Part of a small language model's weights.
Size: 17 layers, 8 heads of 32, MLP 1024 squared ReLU, vocabulary 2048, 14.4M parameters.
Architecture: RMSNorm before each block, normalized queries and keys, some layers without positions, shifted keys.
Training: a variant of Muon for these matrices, 476M tokens, 14781 steps.
Each number is 500 + 25 x the weight over its row's rms, rounded and kept within 0 to 999. Layers, rows and columns count from 0. Numbers have three digits each. The size before them is the row's rms in percent of the matrix's.

# down: layer 12 MLP down (transposed), 1024x256, rms 0.101, rows 873-956, columns 96-127
# up: layer 12 MLP up, 1024x256, rms 0.281, rows 874-957, columns 96-127
down873 106:542493490506505477501537513515451460484477553508476460509484523485499530510477508522493443511518
up874 093:477542429453529502495480480509483552523514553515493476507524517511507478481542520496544510479489
down874 098:492513499480482524484467490523481479503497473453480543511530498531519539490521452512546511546539
up875 099:530489480485560523474501499492480494486535538518506520527502481529495512514520525532483541496516
down875 101:484500491523470520479516520556501510522513504468510487495535492492520491520462508470498508500493
up876 113:483476514528530477520470491501516503488421515514503552470522483493469486546466497520479521498534
down876 107:443514548522543514541511495505453559562506485551537516475533518466508487531529480532485522483479
up877 102:473524515534433479504523488497555454466475467501490509502532454523479524520532496494523478490490
down877 104:497487486525512487500442499519517500472525532522501562487466506511510485514471548502494469469489
up878 105:424465510484494516489514558505487499494506515521555476449514503507462484486503505478504530508467
down878 098:507489531533501483460472491472495509511483491515490474509494493501522495518508546500515533492505
up879 090:497538501513481471523487491497472553517523544531487483487507517496578503548499469454493499480489
down879 094:486525511502491499491508464480521484509502470476481471491491486513502488473520460493489519503501
up880 099:532510531476480492497484503481498531477531524502469504460514507469492485491539536526515492480504
down880 090:527490489532499487496488515481499476505500472499508468496488516476566501494484472505521507504483
up881 097:481501540502495551500510505524496518459488504521524496458512513482509525440495488516421506510471
down881 099:478506492543490502525471494534515487525507491524538530451485484504460477482517439511491511526539
up882 102:511480494469510482469485456491539493531496458528508513509488488530508472518472530517455562559482
down882 099:504502524473481449527459507502448489502463515482531499452486477486521495453463512467502515459514
up883 105:509543515492508502499503478483509534491487474500499482486515510526515530487472519463545520480511
down883 103:493498456505531510543481498529497496484493553491476472519529472475511505500492499529501528443454
up884 109:535478483504554462537511518536486504506488496489501535504470501515470513535536496535456513524483
down884 105:510470496543535489543492497465489521557499527483472498472497524506533517480506495499508526480475
up885 097:486492542519505471493491474493456494458536458469506512471506451493484506472480472544496458481496
down885 100:504537496480482502509461466472510494510513452463494526528468463525554497477501469573497501483525
up886 097:516489514483504476543518538558538495509516505520475508495493512508479471544546504483559499507465
down886 098:491498493483493499483488468521515459517503504567552475490501491504482519502439531470501490507531
up887 092:512468502514528520478471471456519491502450513447472523477507516505536528465502487496481506497519
down887 100:510491533534489472536504513451507485453475502484490496503511461506521512471550466545515519469533
up888 110:573483506511463492454490558505530497481483451473523476474479549510511505520465522510456466508521
down888 106:473508500469484486512481554497473442461475502523509513475506506489496495481493538487487507524483
up889 092:518473493515470423503521501495454522486508514511524440506489547503506511510524542531496504469466
down889 096:521537485513515499458483524496507500504525469503501488518478517483452514550527504498495502499507
up890 099:493500502508509489522511528517533548496527508506486526485441543507506491514471514529513512525539
down890 100:493488509492505523522507482482532562505485494520458532525508518502512515518501455512484469577510
up891 092:517500486472499486474522457527505483493503469482520504495519509482506514476493478538498512521528
down891 095:471500518504451493484443483483489505512499515489503463484485505478506413489498501510469519466526
up892 092:495499508526502480531495524511501561509487517508505484463502495451474470526480519510514522550468
down892 101:517544511509482504526462510562492466458533519464459474482516497516505473513507520507484469511523
up893 102:489514499561494510495497460517480518509509514539563536440484535502463527470474506509468467522539
down893 101:489479539493531523494488475524515546540534574491495486510485509516482498460505474509509510530539
up894 101:502501465514510490507541518442479536521529499499501523474458513475485522520494517471496553512507
down894 101:486515505540476470472492525486519513455496519481505513473514506489527431472513525532486465550430
up895 102:488503491486477553474463456510483471520498512499483505510487474521494489541515508458464496497494
down895 102:524485519473497511534507479485492512558497497460509539507501461520509496497483522508468485456505
up896 095:504576496511502514471534501468538480506497517499500481454515527475485519490522525504449469484478
down896 098:522496448499482507557462485460494505489471494536486541486499509502441487511507441463522515513482
up897 102:486469495491498498489512497522491511540567471550490534524485491517466497550501514501515519475523
down897 100:461509505509524503530496490501571509444561518493510489469541513519504476481546478498453482470485
up898 097:522476512478519506485527488507477457538496567505507504501499525507472483515497517473476489488506
down898 096:473518494554495511520522509494494506489447464516461502494508472469533491488476500562511477496501
up899 104:494510524468504493483537518524526580507506508480504506483523488479491481492502471494496511501517
down899 104:538495502510515512570531516523463534512497556509550493524437517508536541480497535455510492533500
up900 093:493476478495530487481489460503504539503479493503544533483476501475481521480493492495517460479498
down900 091:436522478514468504500461548483521531595488549475475497485433533477537532488514525462491489485526
up901 100:468521508491505495518508452496489475506501543514495510505523466522489494505489524531493508531491
down901 101:519498499481518468541519438501521511488538474455467493510478507521508508469460526497487474523516
up902 103:497521504496526523488568469489473503509499532499519518479488498485534486526500514476491556527465
down902 101:472504534513472513489507550520516484478516496481474503526532504502490483532477491511481541528520
up903 099:510544484502489547499491510495488527518510533506537491491488478496487512536518507481493522496494
down903 103:514522480474492493546523485479523511497503477503462504521562529511535554514522464445504502494489
up904 107:497486469511515462516487448533528521474507523520530522514503502487453516499490463498523498507474
down904 106:479575495536516510475489498523518482515553503486468498486536511509532511500498529493520475503496
up905 096:543487514498516550469495538518534452488496536524484525500513582499490510472542494517504507491482
down905 087:500499489475496520471507502555510466500474485504494485525486502496536507480486525520480485461495
up906 099:530542502536486489509519539494466483493486527532501492513509558512509479463472484532473598501527
down906 099:489500544455483491473540461498477550502485553473512475497497523464489500477523497511536525501534
up907 098:491466512526503462473470497504511504499516525518457505492530507544446544483511493471505462477526
down907 100:478463506511540510503500451500498537518505547542500497521506503472500511526508512496481464485530
up908 095:511532516528508505458474528511488492484441518498551492509517506479518524492464499483510481542506
down908 095:517496503513488493481487468486517510487488511516471501470477492487502527501523530477478476520508
up909 096:510529533500489486506444531461487486533529469488447497512501483515485473514476519508510513531464
down909 097:488486503499516531484508491467511483479486512480472503489470504489477459495493509500497545500475
up910 103:493493512518483489509439498526514471517494549480454508478461517477478472487453505505481510457518
down910 108:509506515540446489489501512539506479523520508504521516514538518514482471499495522465482455487523
up911 097:506540481502531520516507473483510472484445477501509502504471453528497522541514510517510534510520
down911 098:479497488508522490529510463500494512490484511484504505507402482484530473471519500519488497516467
up912 099:544483501509531455467508504549492466516511546521511533506532458532470528514510462484475526493490
down912 096:477485513563502465502468530508521504515484516465492504493507500511506496487497473498497509516499
up913 111:484485523478529491460480494481534535510499509544501493524461469518527488545460517479506456505477
down913 107:449476523496547458505514476534530510482496527486487498485523470510552539487506464470542455527497
up914 096:466533515505512518470483538511465504458473504522548443498486528557474491474492526472508480469498
down914 099:502490524481459484550469507468535517496514494504474486491489511509504484533496468489512525512451
up915 094:479538510466543498461454515541524524530501443510498508513505477485509503521476534525506564450523
down915 100:509530510485475493492512480528513472505443499516463489510535484542492493474523487535539502448537
up916 106:497474523551489510504495509485461470499512513517482524499450473501463478516479477474459493475475
down916 106:447513495531502552485474503509496499521511521502479508494530507517498473524494497462486486481474
up917 097:538471501489519537499477482504503462545490515522514490483504500546508489469542482477451467500459
down917 104:525543503471498527541492520555502527481466488501508531515531507502517518470520479533475507527529
up918 096:549461540507510523512521451508493496546516484476487538473488485527511509482487549516489540464518
down918 095:447498520445522467494463520489507478532523460487497508518463490508482538483534516483532515511443
up919 090:517511513516487510503472517494448496486530480505509493554516466466483493495468465527461487492532
down919 095:513497525483471507489523499494493498486457496510522510509472487523583527505505472493524512493506
up920 099:522524531451494494535514474485487458464507481468497512564494489496476537480503511505498497546543
down920 101:515507495495520474486497521468548505458481512489529481474537453474496502490503493499496535491513
up921 099:507465478484528534469489501559504532512494516508501489487481518536513485468503499542465543460502
down921 100:533497477531529445497521512545509476515508502480547535496511472519533505481504531494495516522499
up922 092:500507508483476470482482533508482463534545500521512483490502474517474509471488513506493540469535
down922 099:496513489500502502498510489473481503488499513522508469544483523491566503488509459522501518493504
up923 100:492513498512475479447479474504505502512478473481499522509525482497504524536547501517495464509530
down923 106:487453500495510508503513500505535458465535492470509503527512493514472508504484508544467482514512
up924 107:482523548482478487475482555525512508470520467513485520508467516508533492482494554517515545496510
down924 101:493492505509495497502516512483482515516480465468530549518496523508483488463524471480532474460514
up925 105:520534523529495510492514561479504482511460521523505514518524498468489491470457509515472521507478
down925 103:493505527516493483516503478461508459527484494521481527523534489466546489504511468537483513446476
up926 100:481502472450511509479476510532508452515500504490502511507469536538479483503479510541459476505490
down926 103:513471497519472487528488484507524493478496472470492491526474472476492525518503502524514498502544
up927 083:500471477525491529519512496509522495518490499520538487572445491495485476511504468504512520498483
down927 093:513477465482501486479464500510498415507512539513466490518521492469515467488486514511536516500511
up928 104:462516501512496521441541503501491479503484491529457517523548500513422509489483442561502529523510
down928 102:482479494539514531472548498483480504498535526492470511522462514513526517464480474471482492501552
up929 109:500514484482514492513514472516542492527442514515487512501520505495503487528522480508481496521511
down929 103:498521502461514488512495506535503546475486548497511434542534458504513459477504534484492457486479
up930 110:487481517508489528490507503507516520502517505515476556527493484451472528456520520497523459475465
down930 104:488492506484496484535543490529519552507512469481510488467531525499478529492489530446490527502482
up931 098:502504495493545504473458491504529518514501541552530455512544485473499481464506514459508478504472
down931 101:470530542447520495519494485500515510531536533478479487529502465491505504554459480530497460470548
up932 107:517505498500485500501492493490512463473506518505484511508492533515537496502501483511532468505482
down932 107:465516440475500501516515476492499455519461501503491465451484515463463520487493508472513482477512
up933 081:469471493483482482504513503537477560469483523546529457503510504480539509483511494487504483507531
down933 096:507516499516544542501500471507506440548486541521472491499511531524453550476452474525502481525495
up934 102:494526501473537518516519470513493496464506506522522502517536465487504479559496556482498506515480
down934 099:486495486472493500505506481493518531489482518502516533527489494494513493469527479492532533493510
up935 101:525548469471526473492474527496494550531541473493556503477514495488492535514488475483468462493507
down935 107:510514527504499478502495514525542448519531525505500473508491503485522561488489472523493493521499
up936 101:505515541526502506518482467517438499450476504549524510522532495507501493494516549534488508532492
down936 092:471518504481492497520493484495500534472517499518507468479483486447515512509518519509494505444458
up937 101:475567482516511507533484489534511507474480485510498516509531527524500535503501573489530497458493
down937 100:503513475487514457483499502543515485518516529512520464472490511512444503449521523492508522470525
up938 091:503493507521500517513473477474498482530436545497486504506502513523475505501447497517501469476520
down938 096:509481488484518487515529522450482471481530503504536488536490504468493489522478512482462496495482
up939 105:461514515472506495485518506486511525474470508502525522498524513493522485495476478531499487481435
down939 099:503513489507478486467554478520499485492531498531545493525523499467563527468490497490494491456500
up940 100:500504473519530463479472465516541475543496494526530505544531503525470514488542543469481490510493
down940 102:500506572502482495457512519530472506534464523479547490493516482551474545467504482480514516498463
up941 102:513508493515557533487479506500509523507488483525524459522501518478488525501521464493451496547500
down941 101:482507502450485522545493491505512495517526489539487471460489546520503535501499517529515488522520
up942 080:496504509506517531477457458501449507517452538545533520489475479482470507501501499540512524507485
down942 091:499483507499478486494485495545525504544492521444494468497498530481461502476503508497489508518506
up943 097:506506495471503511540518504512475498482474462478512472507493474530465487458500522537516520512436
down943 101:507491507493505508424523511516478463501511522490530456524486546503503491537481504515519455490477
up944 094:526505517478521486523500467512505524559475535481532497501513475507512489508528468527507472469513
down944 093:511508477575509490505506473526511486475493496524482504480503514486514529478485491506443481493530
up945 103:516489489507546510479494521500530511471499492539485510532490536488490511476448498540502529479511
down945 098:471503503495520471494506563474508492507460501513498482514466508484522449507539490489503481467504
up946 109:515475472498486467511523495497539450505521506533499536446465480531489549556519530469485485525521
down946 101:484487524485494501505475519471508509504538486482532510512471520465520508503477517504484473462504
up947 104:487487465473537523512524466501514454516484474537500493493507503482476496508501489506480504479495
down947 107:484478487464510519494484483478527514468527461502469527511449460523487484516512484486484536475516
up948 093:467518532565513509478487534510518508479475489514525484505456477481511447521508497503476499528461
down948 100:534461465465515507455462482514535459521521550500504513513490497465510502497544544486542462504504
up949 101:492492510486491502512496526445501488534502469518481508447510521462555531494520530487533484490477
down949 105:495460516488548512508495527515540482476546547496497528518520541489513526493506495512494520498481
up950 104:462472496526496490553506483440487487464526513516454514482518482467500530520509482552487534535472
down950 102:518523520492480504477492519531500521482479528514494541538497517516489498440523471450499494518522
up951 106:506515462528514449509474515507468476509446526492490525457502494542549532491484510512449479475535
down951 106:465516500511510462496517512511498489570503442512478537501473482528530521496491477515509527510529
up952 098:504497513527516523474506501504516518513526461483521499476509463477513492512508468511509515505506
down952 099:496471494489501509476474499500542475480511491511492488492511517499514490484520526489515555491504
up953 092:491485523540495509507508477503489446511483453486497541542527505505520559514548476495504486468528
down953 097:474472462529466509486465531511484497461525544495511500463533479511520513494448462512502520460481
up954 101:526500529520500548481519510539492523492487505486509478515487506515462499497433531487507487481534
down954 096:478484474534495538458524520497497504523514511522475463466501486503466555478503530517502506448556
up955 104:462529510505491498564479514473511535500517515522500508480530503512512488549485509519492489552486
down955 099:533519493518492463554531530539531510506502525519519485471489486491493507503526520519495503466506
up956 102:479512506526490513480482494520510469487483507492497473473500486497477516435457512519454494541528
down956 102:525473476484511484513517505510511485492533489527489508461510509492509485509484488451462510537488
up957 107:519520493492469509512494511484468527491509522517493523478456516486517462488489488475535517509481